config.toml
num_hidden_layers = 10
hidden_size = 96
num_attention_heads = 2
num_key_value_heads = 2
head_dim = 32
intermediate_size = 384
vocab_size = 4096
hidden_act = "squared_relu"
norm = "rmsnorm"
norm_place = "pre"
norm_eps = 1e-06
positions = "rope"
rope_theta = 10000.0
rope_fraction = 0.75
qk_norm = true
attn_scale = 0.187
bias = "none"
tie_word_embeddings = false
parallel_block = false
extras = ["capped logits"]
init = "normal"
init_std_qkv = 0.0541
init_std_o = 0.0
init_std_up = 0.0541
init_std_down = 0.0
optimizer = "soap_variant"
learning_rate = 0.0082
lr_mult_up = 1.36
beta1 = 0.95
beta2 = 0.98
lr_head = 0.0121
warmup_steps = 34
schedule = "wsd"
decay_fraction = 0.942
decay_shape = "cos"
final_lr_fraction = 0.0
batch_tokens = 32768
max_seq_len = 1024
doc_mask = true
train_tokens = 131100000
max_steps = 4001
dataset = "wikipedia_en"
Each number is 128 + 32 x the weight over the matrix's rms, rounded and kept within 0 to 255. Layers, rows and columns count from 0.

# layer 4 MLP up, 384x96, rms 0.28, rows 207-242, columns 0-95
[[126 139 116 101 159 128 121 123 114 119 124 139 158 128 119 132 145 125 150 138 138 134 116 106 118 139 129 126 125 144 124 145 147 140 140 108 134 134 134 147 118 159  95  89 144 128 131 128 128 134 151 126 127 119 137 142 152 139 101 144 143 157 125 147 124 142 157 127 142 146 130 154 135 149 120 133 127 117 127 132 124 132 118 118 126 126 134 132 140 117 116 121 122 153 140 157]
 [ 52 118 180  86 142 171 124 115 143  89 152  85 129 169 170 145 109 109 121 124 177 152 162 135 115  93 135 145 107 132  41 100  72 125 170 157 148 150 127 163  91 141 118 144 113 134 132 100 115 147 133 179  84 197 157 153 138 108 136 151 145 109 120 112 109 137 175  83 124 186 120 155 166 127 163 141  38 172  93 136 109  95 129 142  70 133 117 126 144  71  65 156 116  76  69 141]
 [ 95 137 130  78 101  33 111  87 152 150 113 120  81 211 149 192 174 176 105 168 103 188 140 191 112  80 150  98 125  99 142 128 119 119  98 111 123 116 156 155 156 191  99 122 134 133 133 155 151 102 147 148 119 120 150 102 182 172 113 127 166 144 182 142 119  87 127 141 135 141 167 109 143 100 164 183 108 151 114 113 110  81 118  91 146 202 110 189 114 102 154 116 108 169 131 120]
 [ 73 110 121 118 177 114  81  93 151 102 132 120 156 124  94 153 104  94 137 160 133  74 170 191 139 145 105 168 151 178 148  74 163 142 132 139 133 160 106 104 136 100 113  92 132 182 114 150 111 153 152 174  51 118 151 121  85 122 106 111 161 119 121 151  66 138 137 105 209 152 176 172 137 133 143 121 142 148 175 141  86  94 141 161  81 102  90  92  76 106 119 133 145 102 126 100]
 [168 109 128  88 125 137 121 148 130  44 121  94 140 150 200 130 150 185 151 139 183 131 113 111 129  90  71 162 184 121  79 124 174 160 176 126 163 117 154 190 125 122  83 121 139 117 130 137  98 105  92 152 115 112 100 135 140 124 136 164 105 120 135 154 123 105 133  73  77 183 124  87 112 138 126  95 132 162 110 139  96 131 189 112 133 162 154 140 139 117  54 174 132 139  91 143]
 [144 133 123 114  58 146 141 135  84 135 165 120  81 181 206 181 107 140 156 108 116  94  85 114  89  84 124 126 160 113 108 130 123  83 175 132  90 191 156 153  64  89 157 140 115  92  85 121  99 119 175 137 175 117 122  44 166 112 113 159 155  90 157 150 125 117 111 115 119  76 111  93 116  77  81  96 140 127 133  98  81 130 150 154 110  65 110 173 121 113  96 152  93 143 167 135]
 [125 196 125 159 130  84 161 120 104 148  99  84 173 162 172 127  99 101 157 148  55 119  71 160 112  79 150 136  85 148 101 110 151 111 120 203  87 130 128 121 122 135 110 118  93  83 125  56 144 119 132  97  59 151 155  52  88 128 166 168 112 107 104 175 146 179 116  97 178 158 111  68 107  73  83 138 138 123 120 140 157 176 154  98 114  88 142  75  93 110 190 161  96  57 138  94]
 [ 38 160 120 107 167 124 149  65 124 104 107 144 138  98 141 166 153 145  78 105 146 148 160 127 150 136 157 163 157  97 109 161 118 140 145 127 120 230 115 109 141 144 135 100  58 144 197 188 112 105 134 160 137 171 117  68 138 121 121  60 120 141 171 115  74 115 172 113 209 135 156  90 106 111  60 152 139 151 168 113 112  61 118 100 167  97 145 147 121  93  98 113 116 144 168 164]
 [ 20 194 116 174  74 131 122  94 102  74  99 173 149 114 181 182 124 105 138 141 141 114 110 136 147 179  91 126 105 165  97 199 182  90 161 162  74 151 140 158  80 144 158  64 131  83 136  74  99  46 161 113 102 181 178  77 138 144 178 215 129 125  91 143  24 135  98  69 148 177 165 142 138 133 178 173 110 115 115 102 116 201 119 120 199  92  41 128 100  46 155  92  47 179  64 119]
 [ 89 131 120 152 120 108  65 157 116 171 112 116 143 129 135 148 127 128  83 135 182 154 127 125 115  85 131 114 110  67  77 151 147  49  73 166  95 142 126  95 107 129 110 120  89 138 146 186 176  70 134 136  92 160 163 134 168  76  89  95 194 160 132  97 104 116  76 135 161 110 125  80 112  91 189 135 120 140 154  90 125 104 106 129 147 121 158  92 116  38 111 181 131  87 171 195]
 [105 114 168 116 146 143 144  51 142 115 182 169 107 118  69 116 132 145  80 159 107 142 156 116 116 173 114 103 167 122 184 130 131 146 134 114 125 144  64 150 108 130 126  97 156 111 125 106 181 135 158 131 114 143 149 135 158 139 128 137 140 166 130 162 120 179 165 103 101 106 130 144 116  96  63 159 100 130  77 140 154 161 145 137 137 156 196  71 109 106 192 127 120 115 131 159]
 [142 135 107 145 206 111  81 142  72 191 156 148 103 146 100 100 109 136 123  73 123 111 152 143 135 129 141 158 166 132 114 132 121  86 141 161 120 112  69 172  96 147 118  81  63 207 162 158 132 180 192 160  73 102 101  76 117 107 113 109 119  88 153 127  76 180 102 124 152  72  85 140 151 109 190 104  83 114  92  85  87  72 122 158 104 129 128 122 105  87 132 169 144 116  91 118]
 [ 96  71 108 155 140  55  78 134  84 118 111  75 143  98  66 129 105 177 127 147  99 137 125 113 154 122 152 139  77 148 116  87 156 133 116  87 106 159 107 128 118 160 119 108 128 106 118 147 183 111 188 106 110 181 117 106 162 105  99 133  71 181 100 114  95 138 109 125 109 154  69 147  81 114 165 121 133 121 189 176 114  98 130 152 156  92 144  84 135 111  27 124 110 123  98 120]
 [160  92 120 144 128 125  87 157 130  88  87 136 165 107 138 164 118 131  95 101  87 127 131 101 120 125 114  97 106 164  99 122 165 119 147  43 134 109 122 110  84 134 108  86 114 138  69 156 186 105 101 125 115 152 139 100 151 144 150 184 124 166 163 144  90 162 125 112 140 121 122 102 153 159 139 149 147 129 156 119 145  97 196 185 130 130 128 133 113 138 191 191 177 156 202  84]
 [136  67 163  81 156  85 148  98 201 101 181 137 135  76 152 131 108 133  93  53 157 172 129 152 171 168  96 151 112 131  94  96 165 117 132  76 163 142 161 128 121 139 112  43  91 133  70 172 126 154 128 119  91  94  55 132  99 173 136 119 122 103 151 133 126 121 140 114 119 157 150 184 140 102 106 179  84 153 151 115 109  60 109 109 175 107 171 106 115  93 150 151 176 127 104 168]
 [121 156 134 125  98 145 122 101 155 159 110 135 143 140 117 139  74 148 136 114 132 142 138 125  89 133  99 177 134 117 103 132 141 120 148 159 105 131  88 130 138 154 122  92 132 103 149 116 115 119 151 133 219 138 132 118  66 113 110 168 110 137 122 182 102  62 126 125 142 139  81 115 123  98  96 119 178 144 160 155 122 162  17 136  91 176 163 103  87  75 111 127  78 104 120 182]
 [169 168 124 168 222 130 162 143 125 144 136 147 197 111 140 126 118 142 112 135 129 158 108 168 101 153 103 123 139 100 108 157  70 185  88 144 160  41  82 130 108 207 130 110 169 122 142 176 110 136 132 132  71 118 138 122 214 126  92 125 124  97 136 127 221 149 212 122 107 134 178 119 137 140 122 150 183 116  89 153 142 167 111 144 155 128 144 139 126 168 125 131 120 150 134 165]
 [153 157 112 147 140 174 137 130 127 138 122 109 110 114 111 106 146 125 114 115 144 159 124 129 127 124 114 139 117 101 148 144 165 120 133 139 141 114 136 137 157 144 125 141 111 120 135 154 156  90 147 142  42 125 143 133 152 125 118 138 162 166 139 141 107 156 168 164 177 165 147 155 131  91 135 128 137 150 147 121 139 144 171 130  98 106 121 130  92 122 107 116 144 127 139 130]
 [172 126 112 135 162 171 104 205  87 155 166  97 109  84 133 156  97  90 139  64 232 107 178 101 125  59 115  84 100 111  70 103 238 125 163  98  76 109 146 109 120 104  55 101 111 104 131  78 110  68 131 154 108 109 128 180 145  86  85 169 114 182  94  58  67 147 126 100 174 144 114 142 146  60 152 140  68 134 155 162 105 200 138 125 135  94 156  93  81 126  89 126 142 102 128  99]
 [112 121  93  86 125 166 116 116 154 151 116 110 133 150 191 107 153 122 177 121 137 137 102 158  97 134 140 136 141  74  96 124 129 132 134  79  97 132 117 142  34 123 109  95  76 149  92 160 174 151 101 135 131 128  85  68  90 204 138 106 100 119 122 138 136 128 166 116 127 112 104 146 110  97 149 150 133 162 124  96 109  45  89 126 121 101 119  82 133 126 113 118 144 131 117 119]
 [137 126  92 175 119 128 111 150 106  99 147 174 124  64 182 157 177 112 143 165 105 120 144 141 134 118 167  98 156 169  71 143 164 124 110 127 142 133 101 120 113 105  80 163 123 116  58 103 155  90 121 111 103 127 185 130 177 114 112 124 179 128 104 115 141 157  91 121 117 148 189  88 148 112 140 124  87 110 110 184 108 149  89 163 143  68 146  48  80 165 174 202 110  50 163 115]
 [147  81 109 103 140 188 118  81 130  92 121 178 141 233  87 149  65 111 111 152  98  88  98 121 123 100 141 175 183 127  82  32 107 165 138 140 126 166 109 102 129 172  99 152 138 114  70 114 157 134 104 100 195 139 109 122 131  83 131 166 151 181 129 187 148 130 129 122 133 196 157  71  66 153 170 198 155  91  98  80 192 169 135 204 110 135 245 204 148 110 127 191 157 165  86 165]
 [121 145 108 121 141 133 110 140 118 118 145 143 138 120 142 128 138 135 134 134 131 125 132 127 132 114 132 123 111 123 127 116 143 124 120 116 120 126 134 148 135 135 112 105 133  97 113 118 129 131 147 131 121 127 133 126 136 122 123 124 124 136 141 125 132 131 135 111 119 127 131 140 125 127 132 125 133 132 123 110 139 132 135 123 136 137 119  99 108 120 130 117 145 136 122 130]
 [ 53 169  75 125 103 105 128  94 101  96  98 176 150  97 132  83 113 162 150 130 123 182 147 137 118 140  67 126 156 115  60 135 155  69 114 123 132 179  83 128 119  94 167  82 104  77 158 178 128  98 106 100 160 118 138  96  74 123 112 107 190 103 153 143  71 105 119 132 191 116 144 118 131  73  94  64 118 140 146  33 126 134 134 169 119 144 102 139 111 101 123 115 147  34 105 139]
 [ 72  68 135 176 179 170 145  95 111 115 123 203 140 156 146 127 134 127  82 133 134  80 112  75 150 142 139 147 129 113  84 128 188 141 163 121 135 121 110 117 128 119 118 119  84 153 142 104 168  94 119 140 143 104 134 133 126  48 128 119  85 131 135 145 139 117 160 107 123 156 157  95 117 119 100 177 142 163 126 131 129 170 153 159 153 145 145  86 120  96 102 163 128 105 113 192]
 [133  98 120 162 128 121 103 122 106 140 143 151  96 162 168 115 140 143 136 132  86 157 138 147 143 116 122 165 149 125 139  91 152 106 144 126 118 143  99 179 112 156 154 139 148 164 120 152 156 134 179 121  91 105 147 104  69 120 110 111 102 105 118 149 115 134 133  76 194 118  74 156 132 129 114 131 111 143 180 142 105 123 156 165 113 116 135 112 120 125  95 139  68 139 175 138]
 [138 108 134 102 137  84  75 127  75 122 129 145 141 158 102 112 110  84 122 140  95 131 109 159 195 107 106 114 158 146 117 105 156  76 186 122 193 165 135 139 189 144 124 146 138 134 134 177 180 133 105  83 135  86 115 135 139 162 112 155 115 126 171  93 138 134 141  96 204  97  95 189 112  51 152 126 166 103 121 107 107 107 171 100  93 153 154 169  97 108  68  93 149 128 140 157]
 [109 127  83 115 165  79 100 114  90 127 123 134 204 134 104 148 122 153 189  94  99 186 177 122 160 140 117 126 109 188  77 102 148  94 101 141 153 118  75 146 134 133 119 157 173 172 111 136 134 138 143 118  92 107 152 116 136 140 136 109 133 163  91 145 107 117 137  67 152 113 136  31 116 191 159  95 139 171 199 121 107  91 147 191 103 120 106 146 109 187 105 132 224 132 147  44]
 [104 156 127 134 124 144 162 103 132 120 146 155  81 128 102 154 140 150  89 136 125  58 187 146 139 141 160 146 106  70  74 134  96 149 188 147 176  79 111 146  93 107 105 194  93 117  84  91 165 132 141  76 175 176 158 126 148 169 135 129 135  96 152  80 116 136 186  91 169 122 131 151 150 122  68 129 208  84 161 155 104 136 175 126 100 139 195 108 123 154 110 156 128 143 107 156]
 [154 174 107  62 129 100 146 103 171  93  59 147 143 129  84 114 129 151 116 130 161 120 119 147  91 111 146 160 143 128  71 144  92 141 123 106 120 120  78 186  67 131 105 125 128 102  71 101 133 142 150 132 166 128 143  94  96 127 129 119 116 151 115 139  98 101 154 126 180 100 107 150 108  94 128 106 112  85 102 153  86 134 160 151 155 108 150 134 119 162  80 121 166 186 112 112]
 [136 196 112 121 147 129 121  96  89 129 104 124 102 101 107 133  85 125 134 135 102 124  99 155 115 100 176  88 127 136 141 143 157 153 109 105 117  93 127 162 116 146 110 132 113 119 138 121 180 123 123 119  87 142 112  95 132  90 135 123 109  77 120 130 160 190  64 148 181 153 100  65 157 141 101 148 125  72 161 133 129 159  60 149 128 153  87  79 142  88 147 163  63 130 166 110]
 [ 92 146  92 106 122  85 121 127 129 124  82 226 112 103 185 107 190 165  96 120 127 150  94 165 183 152  97  61 113  87  79 133 161 129 154 133  45 114  87 116  92 137  99 167 151 111  85 108 138 143  90 171  83 120 128 133 129 112 189  68 105 118 148 161 130 127 153  87 141  93 144 120  83 100 208 129  73  95  46 118 108 148 136  99 143 111 139  96 205 110 130  94  58 204 146 166]
 [ 89 119 107 147 185 144  83 127 121 114 111 123 118 171 107 152  98 122  74 114 114 120  98 124  90 100 213 111 135 178 115  88 124 131 118 162 144  98 181 207 152 141 127 128 144  81 122 105 152 155 129  98  82 123 188 129 145 162 115 146 115 187 164 170 173 120  69 106 126 182 198 112 120 115 111 187 105 153 152 100 109  86 110 122 136 155  97 120 130 102 133 136  94 128 166 137]
 [114  97 131 104 167  86 189 114 114 143 140 162 140  47 108 152 145  81  86  97 124 128 173 153 123 143 124 165 118 133 123 101  97 112 101 149 159  92  78 189 145 140 111 179 158  63 113 135 114 130 183 110 123 182 131 166 151 185 108 113  81 189 114 162 136 116 167  74 136 149 176 136 120 109 140 125 103  93 132  97  76 152  65 154 140  92 164  75 159 116 120 136 190 133 131  96]
 [117 157 152 150 136 141  95  61 175 116 139 160 122 124 125 115 107 139 164 140 166 176 131  73 128 142  87 164 161 124 106  95 143 134 146 108 112 124 150  66 107 116  90 122  87  73 158 155 123 133 210 158  90 112 125  76 121 122 148 139 145 128 127 198 109  82 137 103 144 105  56  53 116 160 156  92 143 137 116  74  93 159 148 135 104 126 133 140 109 130 138 105  93 105 119 118]
 [136 143  86 135 131 146  36  56 133 180 107 145 112 138 112 121  94  72 151 134  88 139  80  78 157 123 144 190 106 121  95 165 109 128 168  95 169 123  89 137 144 145 109 132   9 138 103  84 139 173 118 112 127 102 176  85 191 110  92 136 167 114  92 125 185 140 179 122 184 133 111 146 141 106 109 110 109  58  33 124 164 160 127 152 152 182  79 146 123 122 168 150  86 134 162 155]]
# layer 4 MLP down (transposed), 384x96, rms 0.215, rows 207-242, columns 0-95
[[128 100 134 135 123 114 141 160 111 134 124 119  97 132 150 134 137 159 115 125 108 109 134 141 145 147 128 120 144 110 136 138 111 114 134 120 116 133 106 134 114 137 143 113 130 125  98 119 158 114 146 154 126 113 135 123 138 119 131 154 118 105 147 113 120 130 123 132 104 117 149 135 122 138 109 111 139 131 124 146 147 102 120 131 105 116 133 114 147 107 147 117 152 130 149 137]
 [123  80 169 120 156 119  80 182 106 169 125 124 112 143  96  55 143 127 163 159 135 106 186 126 136 172 129 131 180 195 155 179 162 151 152 107 117 136 154 119 122  77 131 132 167 180 138 181 111 102 169 132 153 134 118 106 144  65 153 128 124  31 153 148 157  87 146 145 171 141 119 125 158  93 129 100  75 135 138 101 145 118  88 177 169 107 168 138 120 136 103  60  77  78 108 128]
 [ 95 123 104 131 168 128 118 143 133 131  99 112 116 142 148 162 147 109 147 103 147 129 127 155  69 126 107 128 119 119 132 129 159 135  89 153 172  60 146  90 107 106 185 102  83 121 140 105 131 140  89 108  47 148  49 109 121 180  89  65 127 103 107 180 152 176 143 187 125 143  83 100 178 161  95 127 110 101  56 153 117 110  66  85 130 112 153 119 161 120 125 106  97 205 144 188]
 [ 85 161 140  97 122  71 135 159 100 145  95 122 100 212 156 118  44 146 128 122 145 141 158 115 158 128 103 187 142 126  98 123 106 119  90  93 138 147 164 164 122 116 112 105 125 103  89 106 159 152  78 131 118 176 165 146 157  97 123 123 100 121 122  94 146 167 155 107 117 104 136 113 135  99 115  68 116 147 102 149 105 103 147 123 164 139 162 112 160 148 134 136  84  97 179  96]
 [113 138 156 101 123 124 116  73 158 234 114 148 108 131  79 115 134  92  68 123 112 121 131 144 115 144 166 127 120 147 154 131 138 171 128 107 127 114  98 105 143 138 151 123 104 150 122  81 119 161 174 177 122 140 145 138 117 126 111 119 140 106 138 133 147 143 152 164 145  97 150 130 150 139 148 158 140 126 133 115 147 108  90 123  96 135 140 141 137 162 143 104 125 127 118 138]
 [117 137 136 172 109 118 153 104  90 168 173  50 159 122 133 110 130 121 141 124 141 116 210 126 130  99 109 100 134 120 109  74 121 130 126 160 146 138 114  75  98  91 137 205 148 115 178 147 147 124 137 132 157 173 147  97 151  97 126  53  85 138  94 128  72  97 133 147 169  95 157 143 133  90 148 130 140 153 189 148 124  83 138 162 166 101 168 156 119  85  99 109 159 102 137 156]
 [110 159 118 133  81 108 101 140 142 159 135  52  79 103  60  72 141 161 196 139 163 105 111 114 151 127 148 242 172 147 142 130 162  95  84 163 163 140 174 111 157  97 133 120 191 164 115 162  50  87  97 140 133 147  74 139 100 135 185 153 130 124 113 141 139 136 132  95 148 144  96 112  68 127 121 102 166 151 133  43 122 114 106 151 110  90  91  96 182 140 140 107 129 120 153  77]
 [114 168  87 124 115  46  35 191 127 142 100 112 136  88 118 113  51 116 119  62 164 145 152 206 120  99  62 169 124 127 139 112 111 163 101 139 130 132 152 136 109  65 160 118 128 139 102 102 131 106 155  89 137 125 109 140 117 172 135 179 167 115 158  83 157 129 150 161 175 105 102 118  80 104 115 144 151 120 124 148 128 123  91 122 129 156 123 125 102  81 144 157 158 144 177 115]
 [144 131 146 117 155 104  91 152 186 243 121 127 120 151  78  84 146 114 150  81 125 107 112 127 135 155 222 169 152 147 135  82  40 129 100  83 123  82  95 133  77 123 131  51 201  61 150 141 168 145 151 101 171  98  85  88 130 150  91  92 117 127 164 140 111 133 129  91 115 143 124 157 170 101 144  57  75 167  64 103 113 141 167  83 153 127 160 136 138 132 145 150 145  67 138 135]
 [117 104 143 133 121 162 199 168  95 171 116 101 161 121 133 214 129 155  99 124 135 150 155 128 146 125  59 119 101 136 121 134 124 133 119 118 120 150 177 115 113  88  67 130 104 189 111 124 160 110 160 197 154  67  98 141 183  37  88 156 130 129 153 120 136 116 103  85 133 102 153  86 130 118 125 109 101 120 147 175 126 121 118 159 122 123 224 111 200 145 125 102 122  60 210 155]
 [114 115 179 150 136 102 171 164 109 126  54  98  87 125 124  90 117 110 203 137 136 107 149 130 156 141 136 138 104 132 127 123 151 134 123 150  88 112 119 129 175 113 149 165 137 180 172 114 100 122 118 137 131 102 143 134 104 134 140 107 103 130 108 119 140 117 166  98 124 167 105 174 123 131 148 131 156 120 131 153 138 141  90 133 137 149 152 163 140 190 113 119 169 131 152 145]
 [215  64 173 145 117 153 182 110 115 159 112  60  75 217 107 128  75 112 109 167 109 146  92 148 138 153 138 151 127 140  79 130 123 113 136 121  80 129 150 138 117 105 100 168  73 164 112 119 129 121  99 180 155 113 100  77  73 113 151 154  97 106 115 131  75 140 132 174  64 165  64 150  99 159 164 112  71 170  80 171 128 165 126 114 122 113 183  67  82 144 122 182 168 145 110 166]
 [143  99 109 132 155 167 136  67 158 116 142 137 104 118 135 137  87 148 146 115 100 127 110 101 173 140 114 166 139 178 153 164  74 129  99 178 137 192 148 124 148 161 153  89  64 197 100  90 104 126 129 142  99 212  84 209  95 128 136 138 127 202 110 142 123  80 156 159 130  93  90 152  90 156  83 102  77 138 190 137 208 140 176 144 108  64  95 178 138 181 103 154 100 132 157 116]
 [136 182 158 114  95 139 153 110 118 145  58 106  82 173  73 141 158  78 111 122  76  98 116 149 144 122 172  90 153 144 143 115 101 146 114 165 158 154 150 126 138 145 202 151  76 125 146  70 154 182 136 155 166 162 174 150 190 142  94 124 151  83 142 150 120 184  83 156 159 126 138 160 167 138 123 187 106 137  97 174 146 142 117 130  76 175 131 134 148 158 135 157 137 125 134 118]
 [158 172 115 110 125 113 107 179  51  77 109  89 159  99 164 127 138 171 132 158 158 112  88 163  97 136 136 135 117 141 147 139 129 172 127 159 161 141 145 147  35 138 102 163 147  97 125 188 167 148  79  27  87 134 108 110 116 146 162  99  87 112 189 121 139  89 122 123 126 201 115 129 143 118 101  76 132 140 168 115 113 201 146 136 207 145 148 104 110 109 177 131 214  74 131 112]
 [128 164 165 127 136 145 129 160 121 117 145 162 134 157 178 176 115 179 165 148 110 125 141 121  85 180  94 149 102  56 199 109 131 188 170 120 124 133 151 157  72 119 110 107 135 104 175  94 113 102 101 158 169 148  89 131 145 139 140 104  83 150 124 123 127 120 151 105  89 134  95 113 134 118 188 143 146 101 118  81 114 120  76  98 127 112 128 171 122 132  85 123 114 115 162 143]
 [129 121 139 130 127 132 134 139 153 116 185  98 152 154 115  76 101 114 139 149  70 109 137 116  79 148 104 113 105 142 119 140 187 159 165  97 115 132 117 103 224 113  74 140 144 124 105 165 130  98 156  44  99 141 112 136 100 149 145 117 108 101 152 144  88 120 127 155 115 133 132 147 101 142 173 160 133 196 156 142 175 114 127 133 117 126 121 171 136 203 124 134 149  41 100  83]
 [146 153 148 163 116 132 130 122 116 146 101 127 101 134 136 138 136  91 101  97 135 113 147 133 135 146  97 133 129 115 130 117 126 120 155 133 130 119 124 120 135 149 139 121 129  97 109 138 136 143 136 153 136 126 130 105 141 132  96 123 129 143 135 138 105 121 117 156  84 103 109 158 135 123 117 114 137 104 129  99 130 132 148 135 123 137 158 159 116 132 106 121 102 126  88 141]
 [100 136 132  79  96 122 142 198  90 175 109 103 129 102 106 121 144 101 145 149 102 149 147  83 193 148  96  72  83  71 112 130 141  91 186  86  94 147  95 163  91  58 102 158  57 157 126 116 118 155  57 140 132 164  66 101  31 152  72 143 134  70 146 115 107 133 118 162 130 125  91 115 158 116 141 118 171 128 152 122  80 158 133  86 118 172  62 116 150 155 189 125 165 144 148 148]
 [147 128 179  67 169 152 123 144 144 146 110 132 124 156 164 133 188 168 158 117 124 141 106 167 161 118 126  42 139 120 158 179  41 105  86  59  89 110 101  52 107 102 121 133 127 113 156 187 150 137 114 138 154 169 115  86 162 117 191 137  70 122 183 158 166 181 152  85 168 140 102 111 128 203 129 174  66 212 125 133 143 177 135  48  89  96 120 121 128 198 102 106 179  96 151  73]
 [136 117 150  77 107 147 179 137  79 101 109 103  83  43 123 153 104  91 117 170 148 165 131 149  87 149 151 163 118 147 201 138 107 132 125 107 154 189 123 101 156 112 128 108  63  68 147 111 115 119  12  78  94 135 136  97 121 178 133 112 172 147 180 100 177 109  90 121 175 130 166 142 127 112 149 176 119 154  88  98 135 127 164 115 112 169  28 145 145 142 127 141 150  70 130 134]
 [126 149  93  85 162 103 103 182 180 210 198 139 133 111  85 137 128 161 126 126 100 124 144  72  99  98 189 144 157 178 137  85 151 157 143  67  92 139 114 111  88 115 208 142 134  46 143 117 157 131  78 101 144  81  91 162 135 142 174  75 183 105 141 120 147  93 127 167 114  55 163  73 177 133 138 158 110 145  59 142 135 121 132 167 136 172 144 144 131 104 169  77 178 178 121 141]
 [129 126 138 117 125 119 133 131 115 128 142 128 118 109 120 126 122 132 117 131 125 119 134 134 135 132 129 142 128 118 112 135 134 123 118 134 121 122 124 134 135 130 127 132 132 126 122 141 136 133 115 119 134 129 136 135 123 131 130 135 134 128 138 134 127 129 115 131 113 122 135 123 126 125 141 141 131 138 125 133 135 138 119 132 132 128 130 116 124 126 146 128 133 135 131 116]
 [ 91  96 131  90 160 134  87 129 158  91 180  82  85 149 113 161 188 151 179 137 145  73 156 189 112 101 168 123 156 148 117 134 173 179 192 161 100 142 107 126 104  95  87  87 103  84 141 121 130 122 129 137 151 146 115 115  68  90 107 126 117 145 107 146 134  89 151 185  95 116 140  85 116 109 117 133 118  96 196 124  85 116  78 124 140 148 103 168 122 174 167 111 129  84 150  54]
 [ 63 123 164 153 184 114 175 116 104 133  81 137 155 132 124  96 123 138 147  89 138 109 115  95 129 102 210 157 140 141 115 155 114 128 116 107 118 108 133 111 112 122 178 119 123  77 140 138 133  96 166 142 126 127 133  81 131 118  95 107 146 135 187 167 154 175 155  76 152 129 124 139  99 120 126 167 114 175 162 110 109 119  92 142 174 100 114 191 153 169 165 108 120 138 137 128]
 [ 96 141 152  74 118 159 166 122 135 152 124  97 104 117 135 181  75 144  90 149 167 121  97 132  76 119 127 121 153 122 108  77  90 120 133  75 124  97 102 183 139 131 120 172  99 118 118 126 133 165 165  96 100 129  96 153 132 143 121 126 140 120 133 133 170 119 156 116 148 163 110 113 121 100 141 148 113  88 120 110 126  64  98  70 127 148 116 159 135 147  55 169 164 126 113 145]
 [111 130 196 141 131 139 137 140 123 129  74 156  85 146 127 159  83 137 133 106  88 115  99 179 146 163  98 110 141 138 215 194 136 113  77 158 115  79 135 153 138 157 142 129 118 203 131 109 117 127 107 142 134 129  71 152 143 170 161 153 139 116  71 170  69 163 119 131 106 128 132  97 137 139 131 119  90 161 160 179 129 110 176 136 146 161 120 113 105 174 112 116  55 121 125 145]
 [141  91  87 166 101 136 141 122 117  96 152 128 143 122 116  97 175 111 119 118 122 103  99 135 168 128 138 125  76  69  89 108  97  95 137 134 186 136 135 114 142 118 163  84 161 136 162  80  74 152 112 121  87 121 104  73 130 162  92 137 108  89  83  75  92 135 156 181 111 137 110  91 108  97 151 130 201 155 106 120 149 112 165 106  92  85 109 120 156 120  86 144 150 127 160 116]
 [ 67  76  99 132 100 123 146  85  73 104 107  94 167 120  95 143 164 146 151 115  87 233 143 162 107 186 102 149  77 139 148 135 142 120 172  77 143 121  98 162 110 151 140 139 125 170  82 115 127 142 143 121 133 115  80 207 118  76 150 169 130 138 146 171 123  86  37 146 112 139  90 121 200  75 115 158 168 133 140 154  75 152 119 112 169  71 129 132 147 166 134  85 119 149 171 157]
 [ 72 161 144 136 129 146  73 160 104 138  29  92 107 110 109 120 130 136 145 156 159  84 137 105 215 150 149 116 142 126 136 131 153 130 117 134 132 216 136  89 136 158 181  94 114 125 146 149  96 125 156 122  88 162 158 139 114  70  69 143 128 134 142 139 168 208 178 136 131 142 110 142 137 107 117  91 103 146  86 163 100 130 118 116  80 158 134 158 123 189 164 123  71  94 172 143]
 [ 90  97 110 109 116 142 104 168 118  88 116 115 156 114 188 175 124 133 123 133  98 159 106 130 128  62 112 117 123 148 151 128 173 132 155 115 151  69 141 102  96 160 121 170 112 174 131 149 111 163 140 155  76 114 150  97 103 130  98 120 115 110 197 135 112 136 109 114 102 162 109 140 158 128 162  56  96  87 129 166 138 146 166 111 133 146 151 138 132  57 108 148 132 123  57 142]
 [128 127 108 140 134 136  94 157 188 108 169 157 168 168 129 110  64 152 124 182 154 114 138 121 194 133  76 182 126 149 117 142  96 121  93 171 140 121  96 135 158 175 147 132 187 140 130 176  82 116 193 134 143 146 179  72 172  91 170  73  40 124 126 125 112 152 145 188 124 154  74 115 115  62  90 112 147 139 121 143 106 176  93 124 120  71  62 123 145  83  97  95 149  69 102 106]
 [165 162 176 139 112 181 103 132 168 158 146  91 151 131 180 154 158  99 114 133  91 106 142 114 106 128  81 120 156 108 103 154 108 139 171 135 106 145 128 114 157 114 180  89  78 141 145 137 131 115 185 112 125 119 120 134 117 159 110 133 124 157  66 183 133 130 124 151  51 148 215 176 114 140 151 161 151 133 114 125 167  84 149 146 189 129 128 141 125 150  93 121 173 149 122 116]
 [124 158 149 137 166 126 142 122 127 124 164  94 168 130  74 154 179 162  99 105 122 150 138 111  92 136  99 165  73 189 141 123  96 132 123 110 167 144 105  97  91 101 235  81 146 111 155  73 143 140  83 107  83 164  99 116 227  95 137  84 134 121  81 144 150 120 131 154 130 152  91 110 156 131 123 159 127 126 119  75 186 136 177  92 100  73 141 161 200 108  65 133 158 211  46  79]
 [113  81 118 147 142  82 136 147 120 135 173  77 150 106 126 112  98 131 108  98 106 144 137 183 145 149 167 130 158 150 101 129  93 154 149 114 120 132 161  92 129  93  95  90 100  84  97 125 114 141 161 134 124 148 143 129  95 166 125 120 131 138 138 146 132 169 134 122 123  96 114  91 136 133  88  88 140 162 123 143 146 112 115 161 104 111 156 156 112 134 133 159 160 104 199 144]
 [115 104  95 113 195  94 119  93 154 135  98  86  63 128 129 119 162 152 116 125 139 100  71 100 139 182 170 133 149 113  36 101 119  81 110 125  92 149 167 133 190 113 105 149 126 156 168  80 118  80   0 133 190  96 140  76 132 136 114 122  76 137 117 106  76 121 174 161  95 147 118 136 127 125 116 118 167 123  62 109 188 120  97 165 114 123  87 157 140 156 131 112 151 125 215 141]]